config.toml
num_hidden_layers = 13
hidden_size = 128
num_attention_heads = 4
num_key_value_heads = 4
head_dim = 32
intermediate_size = 256
vocab_size = 512
hidden_act = "squared_leaky_relu"
norm = "rmsnorm"
norm_place = "pre"
norm_eps = 1e-06
positions = "rope"
rope_theta = 73700.0
rope_fraction = 1.0
qk_norm = true
attn_scale = 0.338
bias = "none"
tie_word_embeddings = false
parallel_block = false
extras = ["local attention windows", "value embeddings", "an embedding shortcut", "skips across layers", "capped logits"]
init = "trunc"
init_std_qkv = 0.0427
init_std_o = 0.00838
init_std_up = 0.0427
init_std_down = 0.00593
optimizer = "muon_variant"
learning_rate = 0.0139
lr_mult_o = 1.17
lr_mult_up = 0.679
lr_mult_down = 1.5
beta1 = 0.95
lr_head = 0.00672
max_grad_norm = 0.5
warmup_steps = 0
schedule = "wsd"
decay_fraction = 1.0
decay_shape = "linear"
final_lr_fraction = 0.1
batch_tokens = 32768
max_seq_len = 1024
doc_mask = true
train_tokens = 108400000
max_steps = 3309
dataset = "wikipedia_en"
Each number is 200 + 40 x the weight over its row's rms, rounded and kept within 0 to 999. Layers, rows and columns count from 0. The size before them is the row's rms in percent of the matrix's.

# layer 9 MLP down (transposed), 256x128, rms 0.216, rows 100-127, columns 0-127
106,200,127,222,237,185,238,224,100,120,213,247,206,177,163,301,241,242,203,207,237,118,211,225,224,168,132,216,164,173,218,118,196,241,216,196,218,266,247,186,240,210,202,246,187,165,237,213,269,186,231,143,257,118,177,193,223,163,144,230,212,200,151,157,171,148,214,189,260,259,148,165,244,313,217,148,177,147,182,102,127,193,191,203,176,201,151,183,175,159,168,148,190,190,266,178,232,179,192,232,201,233,183,196,193,183,167,224,180,226,170,228,264,238,194,183,187,165,174,194,195,236,179,192,208,164,174,178,262
096,191,234,208,187,252,188,170,246,196,231,192,196,286,179,191,159,207,212,134,200,198,149,180,239,144,221,133,219,156,256,266,246,237,178,158,215,165,192,221,216,240,172,243,228,187,295,147,208,185,196,247,199,207,119,108,226,222,107,201,191,211,265,274,197,208,205,244,190,180,213,195,194,231,234,201,210,172,211,178,184,170,188,158,182,212,256,192,211,232,206,177,230,198,219,299,217,203,229,230,254,260,175,142,153,191,128,197,201,148,256,245,316,160,207,239,216,228,146,151,147,138,219,208,146,184,190,131,275
088,195,155,168,196,177,174,254,172,213,216,217,172,164,279,194,178,245,184,226,223,158,124,198,208,209,217,243,278,166,251,176,213,221,182,199,189,213,198,230,205,226,246,188,297,164,138,252,215,197,228,220,158,216,242,167,254,254,133,194,136,258,166,194,119,232,238,132,298,195,158,159,206,262,176,173,152,240,209,191,185,196,203,253,178,218,195,150,261,133,219,232,173,277,195,240,226,178,241,186,190,252,250,227,189,176,184,254,207,132,245,172,139,138,124,194,201,174,154,195,206,215,260,199,132,181,200,114,151
099,206,206,164,243,238,174,274,209,182,232,152,181,165,257,252,223,210,160,163,278,281,244,130,205,211,160,285,240,187,181,226,102,156,189,219,213,198,227,182,261,219,187,206,175,220,185,289,141,167,220,260,225,180,302,234,202,186,163,220,140,249,207,153,184,241,173,225,233,176,207,253,166,208,212,244,192,230,242,196,171,157,223,175,193,234,110,178,177,196,177,196,198,220,240,199,158,145,189,165,152,244,214,229,157,192,157,261,150,203,152,126,160,259,161,220,167,196,217,295,182,226,241,161,212,161,226,228,274
096,201,201,174,236,234,180,282,224,184,225,197,153,146,177,221,171,210,210,226,212,247,210,170,241,180,223,178,177,221,280,263,167,289,151,200,273,178,211,158,117,169,172,141,205,182,221,175,186,241,165,196,218,243,306,175,267,106,249,163,179,134,186,229,208,195,198,148,200,216,261,186,224,190,189,151,151,229,206,190,194,196,167,194,180,200,182,227,161,175,205,144,234,241,244,238,240,181,133,176,122,193,260,224,196,269,230,268,171,178,210,160,207,252,233,163,162,205,197,253,183,178,265,183,148,197,302,290,173
098,153,215,209,212,203,206,215,195,202,188,116,212,205,203,190,218,267,137,264,231,263,191,184,167,200,189,185,167,193,183,280,309,170,254,246,259,170,192,259,181,175,222,169,276,250,229,196,183,167,250,196,164,197,235,232,194,135,212,256,249,238,253,251,160,181,270,194,220,165,178,124,181,155,233,144,197,194,290,263,214,215,237,210,244,273,226,220,229,206,184,222,167,209,242,201,212,130,174,164,202,159,207,178,167,229,171,138,253,214,214,185,241,136,247,124,154,132,200,202,141,188,292,164,186,174,223,221,157
095,163,251,210,157,224,190,212,166,264,281,228,233,196,193,212,232,260,225,231,199,219,131,180,171,152,270,200,198,199,220,215,216,183,233,139,211,232,195,138,150,206,213,199,217,198,194,141,163,202,202,166,232,232,223,155,231,189,199,162,160,191,184,161,180,170,183,186,265,218,191,198,200,260,147,214,198,263,168,229,201,165,166,154,177,220,169,204,131,238,362,176,214,206,206,208,146,270,278,235,198,249,252,165,198,210,240,308,150,144,237,224,226,205,256,266,205,172,202,208,236,156,204,150,240,115,173,115,235
102,297,186,237,152,295,176,216,246,228,249,233,245,213,202,220,150,169,210,198,165,184,187,218,208,153,246,145,278,139,196,215,186,228,270,189,212,202,247,140,253,232,184,276,201,234,203,215,253,198,215,251,185,241,210,183,199,191,185,196,250,177,140,312,242,182,207,228,162,177,178,170,176,180,178,141,96,241,170,218,181,254,165,180,193,203,190,281,167,164,264,183,245,161,176,257,194,146,229,215,199,244,220,227,235,219,201,230,222,215,162,236,203,227,211,167,167,181,282,276,194,240,279,146,152,224,170,168,261
107,178,138,231,226,180,184,188,112,201,225,214,211,309,154,161,209,198,198,194,248,235,177,172,138,144,240,299,132,98,207,146,213,240,187,241,172,201,164,149,166,229,157,207,200,210,200,148,210,177,242,158,239,213,139,205,216,238,123,224,174,124,191,168,220,218,187,226,235,197,240,165,215,202,162,227,162,172,218,233,218,178,250,184,204,237,256,150,275,145,226,210,212,178,209,181,240,151,204,203,177,259,170,165,231,103,282,237,214,212,148,210,233,204,161,171,178,232,193,181,228,165,130,162,251,274,190,253,254
099,214,191,188,264,137,203,214,176,166,236,194,189,233,213,147,199,241,169,193,127,160,154,140,133,195,135,267,185,221,201,188,157,275,193,175,167,156,285,205,185,231,239,146,217,244,242,174,157,173,154,197,191,161,209,148,206,193,165,170,211,228,223,196,160,143,168,136,131,111,248,249,194,158,258,182,186,248,196,190,196,147,204,194,186,88,213,203,173,267,207,176,165,157,218,153,172,176,167,111,201,172,204,187,198,207,258,179,251,245,293,160,211,235,178,157,218,254,255,252,205,215,191,270,204,231,147,229,144
094,213,164,197,154,121,159,255,250,208,145,135,246,169,138,169,265,218,175,194,269,184,220,215,244,142,150,200,143,242,266,127,147,242,226,197,158,181,197,224,138,189,263,216,193,208,177,196,285,171,278,271,223,181,205,193,191,162,165,219,153,225,204,177,119,232,278,180,182,189,209,135,230,187,206,210,217,183,253,215,241,144,210,209,215,185,235,194,130,141,295,222,227,217,202,181,197,204,272,220,224,220,153,189,171,227,166,161,234,254,222,180,176,196,204,97,169,197,257,214,244,147,249,168,255,207,215,228,191
101,173,181,156,150,242,219,165,209,153,328,213,206,224,152,153,237,183,291,181,169,208,189,218,251,178,158,159,203,153,172,204,213,188,185,215,234,190,246,152,208,218,273,197,173,188,200,254,236,252,232,236,180,305,165,191,204,183,165,240,215,221,204,184,295,198,177,201,165,162,316,72,251,154,238,170,218,178,142,213,249,236,182,185,165,196,130,233,206,253,223,233,152,207,192,231,252,197,196,271,260,202,241,147,240,186,218,168,220,210,231,177,211,176,230,227,245,194,249,209,230,191,244,179,149,223,223,260,207
100,179,159,227,203,112,217,146,162,301,218,211,189,244,107,184,179,163,234,177,226,147,200,230,225,216,144,174,212,327,179,214,260,166,216,234,194,225,211,214,221,161,171,205,188,180,191,295,191,245,252,207,253,214,213,193,160,168,197,258,230,120,179,211,190,205,238,196,220,264,195,192,188,226,159,233,210,117,162,149,210,256,144,182,222,249,250,195,186,232,212,187,235,158,190,193,164,163,170,193,168,174,183,223,229,243,105,218,157,166,266,202,284,205,180,215,197,102,236,158,168,283,192,181,152,210,162,200,234
091,265,190,156,242,184,189,159,149,156,240,247,131,198,147,217,189,144,232,216,151,195,217,217,196,204,175,213,339,137,151,183,213,185,245,193,189,234,150,177,212,163,147,160,122,213,168,210,196,216,253,225,165,150,247,178,197,170,255,216,246,250,177,261,205,178,205,249,191,122,162,239,270,242,188,132,168,231,202,153,150,220,177,249,197,146,203,168,264,221,234,191,184,261,162,230,183,172,219,327,193,229,168,194,231,249,221,221,202,133,227,211,195,161,170,258,212,180,203,216,99,184,211,186,218,181,251,174,174
101,124,237,174,215,310,146,205,196,209,222,187,223,206,189,177,131,183,150,230,146,211,234,178,191,176,176,258,168,273,205,256,212,204,191,181,127,195,242,219,204,250,211,92,187,248,168,193,211,204,185,225,204,229,194,242,241,187,176,210,161,239,223,221,228,191,206,159,216,168,165,158,250,160,179,235,207,211,227,194,180,164,270,183,207,172,135,235,123,203,197,188,126,162,256,217,174,189,154,161,194,247,200,198,121,151,201,93,167,151,130,257,256,211,137,205,133,190,157,194,265,235,277,178,156,140,144,219,183
105,245,163,241,165,169,129,173,184,187,170,207,139,167,182,132,234,211,181,231,199,198,202,182,170,231,221,253,112,197,200,267,187,187,226,201,167,229,228,181,209,142,225,237,204,187,173,181,125,227,265,234,183,262,213,273,153,171,212,267,258,209,183,142,266,182,212,211,188,221,193,239,211,123,162,171,183,84,196,173,198,185,207,283,259,202,169,129,262,232,195,208,131,213,184,185,220,244,193,206,220,167,196,191,227,180,234,110,191,158,180,313,182,187,213,271,177,177,227,220,243,159,299,247,190,171,240,222,229
107,241,191,245,207,213,261,199,183,169,153,181,271,150,136,176,268,152,164,200,183,180,178,219,214,182,215,127,286,226,195,251,108,164,243,198,208,211,151,175,195,207,207,198,283,235,152,240,264,247,156,152,197,193,168,193,118,149,245,246,203,235,200,206,179,212,164,151,173,206,251,212,212,235,232,218,199,209,225,193,147,222,215,150,181,87,272,169,159,197,230,214,202,104,213,247,228,242,211,199,223,196,218,134,222,241,243,211,264,227,209,179,232,199,222,260,251,139,199,246,144,241,215,146,201,274,232,245,147
112,188,129,192,195,146,125,212,226,218,243,154,143,164,210,252,214,185,203,213,208,166,237,151,282,177,196,149,240,209,183,194,229,167,137,187,156,219,187,153,194,279,143,270,195,184,194,174,171,154,131,229,223,173,233,230,211,152,188,216,206,127,214,160,166,174,217,233,317,216,213,219,172,226,200,238,178,163,165,240,271,230,177,224,177,198,186,162,213,130,235,251,149,148,152,181,199,185,218,188,140,139,212,310,239,252,109,246,194,186,217,180,165,207,244,198,157,180,186,219,269,238,131,197,135,146,231,225,182
099,233,190,218,242,183,235,170,178,155,201,144,209,244,230,187,261,248,214,238,203,179,212,220,218,148,202,226,177,154,204,182,131,160,151,222,213,253,221,128,239,137,251,244,199,205,225,242,164,257,147,212,197,155,179,260,206,152,152,176,290,270,163,168,277,147,204,154,225,185,198,222,235,169,180,196,200,205,156,206,202,165,164,188,211,179,103,164,177,243,134,197,166,104,150,197,178,210,262,204,201,230,284,173,192,162,202,151,206,233,182,202,184,256,167,140,153,113,150,234,285,265,184,205,153,242,202,255,166
099,227,227,181,229,131,86,195,212,214,203,201,242,215,178,211,215,268,204,280,216,225,164,213,212,200,215,255,224,199,257,251,253,229,169,194,251,202,178,200,206,219,190,164,243,187,241,178,186,250,203,122,245,194,176,188,197,198,235,184,218,175,200,197,212,240,163,218,161,199,167,232,185,237,150,247,244,137,171,203,229,246,321,228,230,205,178,249,185,113,220,252,158,177,239,92,191,137,221,156,183,144,259,140,231,222,182,179,189,183,176,173,201,202,316,229,256,112,188,187,190,249,150,210,187,230,163,272,247
090,190,181,142,190,238,149,198,244,226,266,185,184,255,237,179,272,167,173,285,181,182,254,154,194,252,121,204,189,181,173,213,245,251,159,230,244,199,227,230,219,222,148,171,167,169,175,167,245,204,160,190,256,227,217,220,203,211,169,274,312,254,182,253,220,230,225,189,216,183,332,220,172,206,153,288,191,226,181,186,170,204,172,196,182,278,194,116,271,246,208,188,216,197,198,237,153,197,230,184,199,212,281,206,197,208,197,178,215,152,217,200,178,221,203,180,163,187,278,158,279,233,151,240,142,130,235,198,197
103,177,134,180,192,223,159,200,198,190,185,172,120,220,256,185,185,216,162,262,195,241,174,230,185,211,234,268,239,238,105,176,156,215,237,176,176,174,186,206,240,198,186,161,136,227,154,201,207,238,188,205,207,182,167,189,227,132,205,273,240,208,279,271,204,223,165,223,167,188,168,110,213,239,241,250,189,224,133,161,211,202,218,247,257,157,175,234,272,117,188,245,209,219,206,250,124,186,207,155,151,203,188,257,146,134,227,246,149,201,261,188,126,257,223,229,166,156,226,277,177,260,254,219,251,228,219,222,160
093,179,206,219,149,243,148,125,126,260,177,222,121,133,288,168,145,252,209,219,281,251,220,226,198,217,154,143,141,237,150,167,233,149,231,151,218,178,197,236,228,168,169,197,181,225,229,159,180,208,129,204,235,214,197,188,203,194,184,141,229,263,214,235,186,159,168,159,208,152,160,279,161,206,180,221,239,243,199,235,167,232,190,179,187,231,197,252,209,231,202,150,90,238,161,141,198,227,203,211,196,152,145,267,184,229,238,226,250,221,182,245,168,203,228,176,209,212,232,236,121,224,111,179,177,144,221,236,141
091,232,226,232,199,227,170,185,220,308,210,188,211,247,141,225,212,204,197,199,193,164,131,185,186,228,277,183,139,137,177,181,226,240,191,218,192,191,117,314,232,229,185,264,227,165,216,181,184,213,64,189,256,132,248,231,211,218,233,217,248,253,221,155,149,110,288,225,258,240,242,270,186,175,225,131,210,207,181,137,196,238,155,176,185,181,216,204,200,195,188,157,249,262,203,205,185,200,165,206,224,212,189,188,282,211,204,199,180,206,211,185,243,189,201,239,122,176,234,176,175,213,205,246,240,138,160,167,217
107,221,199,171,66,221,207,191,191,173,137,188,193,256,141,160,162,218,254,156,159,131,157,186,197,247,145,189,203,151,190,230,184,218,133,249,187,130,186,186,245,232,154,226,235,204,236,122,235,244,190,264,206,179,178,257,174,153,147,181,180,179,174,131,188,150,156,194,150,201,201,226,156,206,198,222,225,291,195,195,179,219,193,228,183,260,202,140,223,215,193,214,157,232,225,182,210,186,256,138,150,174,202,144,176,321,173,145,135,216,225,134,158,280,218,202,133,194,223,183,235,146,179,174,177,188,202,191,164
089,270,225,159,190,154,279,190,160,212,182,251,211,159,243,175,193,221,195,253,290,188,205,175,115,169,168,201,180,292,169,121,215,209,179,205,186,238,215,192,216,143,177,208,225,233,195,143,161,278,223,198,169,274,282,190,242,195,191,237,227,216,233,175,186,181,167,207,178,234,212,209,216,189,262,201,252,277,187,159,193,213,229,199,188,221,181,152,215,237,205,257,190,194,161,257,196,190,151,186,253,110,160,257,134,193,155,239,198,182,174,171,191,232,226,208,285,233,308,201,171,204,144,197,271,262,178,162,279
095,184,171,141,197,225,184,228,199,172,162,218,153,200,223,219,268,225,202,235,143,308,158,225,259,143,198,216,169,198,188,244,264,254,96,197,195,193,217,222,267,278,181,206,208,193,230,194,216,245,254,200,181,228,107,276,230,218,155,180,235,220,179,207,212,170,187,257,144,282,267,88,228,280,206,227,145,201,181,227,225,152,222,192,184,181,200,236,191,262,182,127,179,205,192,191,232,214,211,279,154,176,178,235,182,221,250,186,171,173,186,221,198,158,203,142,211,199,173,188,159,212,145,275,215,245,239,168,264
092,239,215,253,173,219,225,165,206,166,226,232,116,244,200,214,212,200,240,187,118,138,138,172,221,251,167,217,226,165,198,165,164,279,159,211,218,200,175,191,211,185,196,176,259,208,206,150,204,222,238,191,167,138,213,197,102,213,99,203,214,224,169,156,247,214,231,220,224,159,203,153,236,199,232,215,64,189,288,194,213,166,248,272,165,196,158,194,163,105,237,227,252,205,228,137,176,248,243,162,179,147,172,166,137,248,197,226,182,162,194,144,238,129,246,230,193,173,191,210,211,214,133,166,203,256,214,173,191
# layer 9 MLP up, 256x128, rms 0.142, rows 101-127, columns 0-127
105,215,216,192,188,198,161,159,209,169,88,214,238,199,182,226,239,137,212,201,186,278,140,172,201,186,185,211,211,144,199,169,226,207,161,203,128,221,219,237,182,196,205,231,151,103,229,126,172,239,142,259,185,162,233,196,246,197,209,181,195,124,137,238,120,202,308,180,190,182,178,160,183,143,208,221,190,201,109,114,216,209,262,213,159,216,182,283,240,121,224,216,162,197,255,224,230,168,258,137,188,150,187,180,252,188,225,233,208,195,219,225,248,237,231,144,186,252,270,238,237,211,180,206,228,190,228,232,172
090,249,151,198,180,183,248,216,122,247,172,175,184,185,212,200,212,182,278,195,212,146,238,165,223,272,140,186,250,152,278,169,174,172,185,195,185,193,215,221,142,207,213,218,151,187,258,239,124,165,188,232,201,80,133,194,217,185,254,145,151,171,163,253,224,194,194,235,228,202,249,185,218,222,136,210,180,237,170,230,277,150,295,214,200,183,210,204,253,149,205,195,259,246,178,220,309,185,258,177,183,215,146,176,209,216,206,169,275,267,212,188,147,242,225,136,206,213,184,215,206,186,204,119,150,218,240,220,179
087,247,204,230,260,182,157,160,215,219,149,177,229,259,206,157,216,141,209,199,198,209,137,204,131,224,282,151,161,197,237,144,281,298,153,146,208,204,294,242,158,156,190,215,199,239,198,251,187,147,222,153,264,232,162,179,195,240,220,221,155,174,181,209,212,147,202,194,216,181,210,169,184,147,150,221,188,190,199,289,230,170,209,180,195,208,240,176,178,161,158,242,204,188,220,201,277,247,145,139,206,247,206,225,146,312,148,258,193,233,237,242,220,150,216,109,217,269,169,215,157,202,200,197,183,228,236,221,251
097,198,186,208,254,231,224,206,203,206,178,154,225,175,219,246,167,180,197,191,209,149,193,208,143,264,280,210,166,220,165,180,210,97,211,203,164,220,185,188,159,171,198,222,179,254,209,207,198,186,200,280,180,184,211,191,270,213,231,211,171,186,179,137,258,178,189,201,176,231,153,80,183,233,94,234,198,181,188,237,253,238,196,274,214,191,139,228,227,173,171,203,229,224,277,99,208,214,207,163,215,205,300,214,194,226,95,178,231,190,246,173,222,198,143,233,261,136,161,153,178,273,208,222,284,211,244,166,221
101,189,206,230,267,199,165,237,224,279,192,214,189,171,185,187,206,164,270,221,107,129,196,186,216,206,170,148,204,218,192,196,227,151,243,142,189,143,204,267,270,172,230,142,221,184,214,181,169,222,274,297,252,123,183,220,221,187,159,257,217,277,148,196,191,231,283,244,180,138,204,195,258,211,237,188,209,101,154,223,185,163,242,162,212,209,180,192,185,203,147,244,251,234,185,213,284,216,254,264,212,208,131,175,173,215,248,162,178,181,228,195,240,178,134,214,261,127,167,223,141,195,191,205,213,212,215,162,217
089,140,176,176,225,192,204,139,240,223,154,242,192,235,153,192,215,198,225,153,153,289,181,178,151,162,231,171,176,172,174,204,229,192,209,172,168,211,187,182,169,191,214,192,244,114,214,208,241,218,105,222,188,242,197,228,116,146,234,238,141,236,243,161,205,196,194,193,165,200,202,156,142,238,271,179,208,139,177,248,165,192,230,276,237,188,203,159,114,280,191,124,202,231,233,190,206,223,247,246,214,211,200,150,255,147,179,216,163,171,156,225,237,195,80,172,268,146,182,224,256,152,181,218,177,254,265,257,174
092,178,172,192,186,208,202,251,205,199,174,155,194,122,180,215,212,267,229,192,192,186,150,199,205,190,157,221,179,260,101,180,162,193,187,252,209,232,195,263,227,150,186,244,176,230,148,214,207,249,193,164,222,224,239,190,178,138,194,257,156,271,209,119,240,217,176,173,189,217,159,184,161,209,153,241,167,145,181,252,189,185,257,208,230,98,178,166,197,226,140,208,136,205,163,205,179,184,244,222,168,203,136,202,145,145,250,189,277,259,291,226,266,189,177,298,218,212,146,178,277,218,224,204,137,181,233,275,146
104,202,162,137,132,175,165,174,187,205,211,203,234,253,209,267,188,189,212,158,174,160,174,197,159,138,173,204,203,193,192,195,206,164,199,203,155,236,173,194,233,182,163,210,104,221,254,176,224,208,196,138,277,237,191,183,196,271,212,161,213,109,219,212,253,142,183,226,101,161,224,215,162,233,236,212,210,261,214,207,227,239,273,193,209,185,262,184,135,284,168,275,156,220,148,158,217,223,235,204,231,124,172,279,177,229,169,251,184,160,123,258,166,199,136,171,234,134,239,126,157,173,178,199,210,162,254,216,184
099,151,222,192,111,137,209,198,225,219,147,224,238,205,227,186,110,170,164,188,199,184,202,145,165,137,220,235,203,212,253,155,182,160,172,239,166,191,162,212,211,252,157,190,197,185,183,255,243,246,269,145,142,229,233,225,138,270,172,172,224,211,203,170,229,245,203,150,176,156,202,237,120,251,161,274,160,220,142,218,128,163,159,304,211,153,159,206,236,179,249,256,261,178,166,198,156,212,91,207,219,194,225,267,197,173,193,180,90,165,183,235,190,249,157,225,202,166,202,202,191,224,208,188,157,195,198,199,157
098,237,194,226,224,239,181,196,229,262,130,166,180,147,173,270,204,186,213,166,194,241,201,235,296,202,187,197,182,261,190,163,234,240,197,185,172,157,177,197,257,217,190,297,95,217,139,154,152,234,181,214,214,122,210,154,186,197,168,267,176,191,183,141,198,180,186,211,237,199,215,182,144,233,245,195,224,182,302,177,181,152,162,213,166,232,186,294,189,138,255,203,220,131,264,198,148,149,242,169,159,220,208,222,237,223,170,174,165,235,250,164,185,107,206,228,213,217,222,182,145,193,249,185,220,147,293,230,192
110,197,217,169,276,195,117,132,174,163,173,203,190,195,240,235,251,161,211,195,199,194,206,175,228,142,288,199,186,157,190,111,217,205,127,194,102,199,208,217,224,199,206,255,219,188,149,195,187,263,193,208,226,230,251,164,243,160,145,207,172,201,243,201,207,232,294,234,209,254,159,221,186,195,138,236,201,276,187,241,231,238,205,175,160,216,252,128,153,97,239,177,122,188,196,232,160,226,223,162,103,196,224,281,191,195,250,220,226,156,183,232,269,228,153,219,215,250,192,160,209,146,207,210,178,186,223,256,221
103,197,156,246,214,193,236,189,294,165,206,192,172,173,172,168,269,204,193,240,233,201,248,170,185,151,155,202,189,114,243,189,143,229,232,200,173,294,149,169,224,112,253,108,146,203,118,176,233,253,259,200,247,188,149,222,227,215,181,217,200,188,220,202,258,186,199,261,229,169,247,208,176,190,118,247,196,206,189,158,243,277,195,215,210,193,258,119,260,240,178,177,245,180,137,243,180,172,143,199,168,235,197,214,160,175,193,171,158,267,199,161,157,226,178,175,192,108,187,216,162,207,195,160,232,263,259,187,212
096,224,157,193,154,218,262,256,244,169,202,232,179,219,182,230,210,219,201,278,201,160,208,201,206,206,138,206,209,228,239,215,167,151,264,192,221,223,175,200,273,225,221,201,137,221,201,198,178,194,157,272,264,232,216,212,193,224,240,188,247,234,139,119,174,144,148,219,225,248,186,170,214,254,115,168,240,223,187,220,234,199,253,167,180,191,163,214,208,253,152,260,206,210,165,306,222,188,181,160,143,262,181,125,286,198,171,249,157,188,203,184,259,134,140,263,204,170,209,156,240,234,201,295,144,259,236,179,154
102,192,220,155,220,226,245,194,227,172,173,233,218,166,220,233,215,219,278,177,226,264,187,228,176,225,142,287,216,255,190,154,225,201,188,201,197,203,220,171,213,184,217,290,175,169,135,198,229,171,178,131,234,135,201,248,189,193,212,222,154,162,196,181,211,232,216,118,168,108,181,153,284,242,120,165,262,157,213,164,219,185,206,220,286,271,218,230,218,225,268,173,196,193,173,174,212,179,193,96,202,164,246,279,212,263,206,180,204,194,208,119,149,180,208,214,212,232,153,147,221,222,151,232,231,126,277,227,172
096,205,167,169,98,209,191,287,251,168,195,148,202,263,202,290,176,179,164,259,218,241,123,160,210,191,158,231,214,208,231,164,220,174,231,289,196,202,146,211,128,189,93,219,224,180,209,187,210,182,228,182,249,191,205,235,226,217,215,186,216,183,194,173,242,156,238,224,184,194,179,193,164,181,151,224,149,224,186,232,291,225,248,222,157,283,167,162,127,163,161,234,158,151,187,213,239,242,167,156,229,162,197,217,140,205,132,212,251,172,140,190,215,178,195,211,232,179,251,206,247,152,259,171,102,196,175,222,132
106,171,170,258,213,214,211,196,255,192,245,200,156,203,260,230,200,163,189,210,207,256,219,146,154,249,178,199,238,257,259,100,270,219,237,310,217,206,205,240,192,256,252,254,170,261,310,241,189,230,194,194,207,215,221,187,220,239,181,160,257,273,186,253,197,161,233,271,197,189,199,262,162,157,191,145,185,171,181,203,188,188,183,196,165,216,211,145,180,206,187,274,186,252,173,113,212,178,245,179,125,168,215,242,236,226,173,181,152,172,274,213,207,172,210,178,134,153,248,213,293,219,269,223,205,206,190,183,180
098,187,210,226,171,194,174,261,197,246,227,244,231,235,247,202,258,162,204,201,218,144,239,217,189,156,216,177,220,259,141,209,208,175,159,82,229,175,196,133,233,118,129,264,218,158,244,196,85,217,228,159,229,223,225,209,148,195,249,199,284,253,253,168,263,208,214,211,230,184,182,168,207,238,245,273,217,157,139,231,185,185,208,259,229,167,200,155,217,188,131,244,171,252,220,190,180,233,156,237,244,161,232,222,268,211,152,187,262,129,175,220,156,183,181,154,164,237,213,234,154,147,183,198,224,228,262,184,166
098,193,199,235,212,223,210,208,135,199,152,219,238,248,240,224,223,211,174,209,120,236,198,168,242,194,157,191,147,220,214,187,182,216,174,144,207,183,196,226,204,99,190,246,227,172,180,185,190,245,109,224,185,155,115,170,141,178,151,172,248,239,166,289,241,146,219,226,157,185,169,165,203,198,208,164,188,160,218,190,230,172,132,232,193,183,287,225,170,262,237,191,167,114,166,222,185,322,238,179,205,159,232,188,238,121,188,130,284,232,155,217,179,175,191,220,180,186,235,173,178,273,182,227,198,274,258,242,174
103,158,130,165,170,289,260,110,194,222,230,53,195,182,165,187,174,224,172,216,199,221,246,218,149,266,219,192,226,207,264,171,212,193,264,207,145,275,225,208,189,172,221,194,176,229,196,197,164,150,204,185,172,236,188,174,246,220,117,233,227,196,259,232,196,212,224,187,181,227,247,197,204,203,170,156,176,228,278,199,253,141,185,167,117,155,263,174,279,182,211,221,161,201,213,239,187,243,239,250,231,234,209,208,150,198,224,171,207,272,157,270,201,247,204,179,161,188,124,174,138,197,273,184,191,164,159,186,171
104,271,123,212,278,166,205,212,191,173,241,148,241,185,151,186,199,163,189,206,232,204,260,135,211,266,194,120,220,163,199,168,259,237,194,213,143,275,194,205,171,154,245,182,177,156,195,116,178,120,117,215,195,248,108,220,208,167,230,240,243,137,263,195,262,114,248,196,192,164,230,247,240,240,197,193,207,210,203,223,195,233,287,188,188,168,207,147,159,210,190,162,198,188,192,216,204,192,239,228,253,253,249,199,182,162,199,215,206,183,154,197,245,185,216,194,211,246,158,260,148,239,287,207,155,204,213,177,116
094,180,215,191,186,193,207,200,170,202,133,161,244,151,194,114,152,132,220,201,198,186,184,234,233,151,153,166,105,129,196,135,198,193,268,192,196,204,207,165,134,180,171,206,189,152,133,244,208,156,180,168,152,115,292,232,246,177,195,206,129,225,201,144,110,142,284,155,180,209,271,219,190,218,189,223,210,141,194,165,179,195,153,178,216,207,195,138,147,223,123,184,241,188,214,232,205,232,159,144,260,230,222,147,193,262,162,180,169,182,172,168,222,244,166,191,193,200,158,131,151,137,222,225,173,250,209,228,196
102,191,208,223,143,160,233,220,172,117,270,155,224,243,176,166,213,124,149,234,171,210,219,177,175,187,192,193,246,194,253,200,201,226,206,182,246,205,297,171,155,133,227,174,232,151,277,263,165,189,216,248,193,257,264,197,209,167,200,173,200,186,197,218,165,199,193,167,105,87,250,221,165,221,175,149,223,144,247,206,197,191,275,206,203,216,162,252,183,220,185,181,160,213,139,162,159,182,211,195,153,229,137,186,187,261,218,232,229,210,248,183,279,245,134,236,197,214,137,184,184,169,208,250,236,284,205,223,288
097,265,202,153,164,210,231,200,125,280,212,227,223,206,188,200,254,169,155,135,239,201,217,247,198,256,280,212,178,151,231,262,209,216,143,248,176,205,156,269,251,180,186,144,265,124,165,134,200,240,192,162,233,220,224,164,248,133,263,129,249,195,212,152,167,217,172,141,182,231,187,229,177,173,259,124,204,198,140,207,203,187,200,193,177,224,220,198,133,179,162,218,255,262,148,194,175,173,183,201,146,229,199,178,196,178,223,188,198,145,227,211,147,224,164,282,208,206,170,218,188,277,250,241,245,96,233,223,188
107,122,230,261,189,209,143,216,237,183,241,185,163,187,242,220,286,286,208,260,77,215,167,202,171,146,196,215,246,145,238,178,191,187,221,203,232,181,181,227,196,171,206,173,255,183,216,189,230,290,179,233,255,226,222,196,157,227,106,182,201,225,188,220,220,186,212,108,185,243,226,179,199,184,142,179,171,198,160,137,224,252,162,183,240,207,132,173,205,186,172,160,148,286,119,166,153,269,169,206,150,217,188,243,189,211,162,145,226,264,220,155,187,188,174,211,187,267,192,168,226,199,265,228,248,280,196,210,196
097,260,219,170,227,219,193,291,154,274,173,178,209,168,242,184,180,186,226,171,191,218,207,135,148,202,230,257,272,231,186,201,203,198,146,240,248,191,205,218,199,162,145,186,203,208,194,150,131,274,177,222,217,237,204,210,194,208,167,161,182,208,262,279,218,157,183,147,217,170,237,173,231,215,233,167,239,288,165,183,142,244,202,164,193,219,208,178,274,214,119,228,127,219,127,195,195,133,168,210,208,156,195,237,184,174,197,218,265,213,231,160,225,188,183,122,252,167,256,191,250,201,193,92,158,279,150,153,127
099,156,211,168,152,242,261,161,228,196,232,208,127,231,210,194,281,243,311,201,166,194,111,248,210,166,222,224,226,191,251,221,184,226,181,215,239,198,208,174,237,239,246,220,224,222,165,221,234,198,227,202,231,213,123,205,176,175,143,201,171,165,149,232,240,218,216,177,206,145,284,209,169,159,207,211,206,171,190,132,182,144,143,207,156,118,213,200,188,201,193,153,152,250,134,193,170,267,144,144,130,168,223,189,193,260,237,104,215,256,180,165,218,149,223,179,219,246,176,266,192,248,137,187,240,144,177,276,214
095,247,206,254,218,183,114,170,168,164,190,142,216,211,266,246,145,218,231,225,171,200,184,183,189,257,199,198,197,176,149,227,205,169,244,129,156,247,186,249,230,189,127,168,148,189,223,187,203,234,248,192,192,277,136,204,150,189,246,159,206,267,270,230,288,244,131,180,205,200,191,252,192,194,189,177,183,238,217,190,184,210,227,246,139,194,178,173,216,136,213,169,255,173,267,211,205,186,221,94,159,215,118,149,135,138,140,240,186,163,173,262,173,196,176,209,245,134,165,231,224,189,237,159,182,212,137,182,128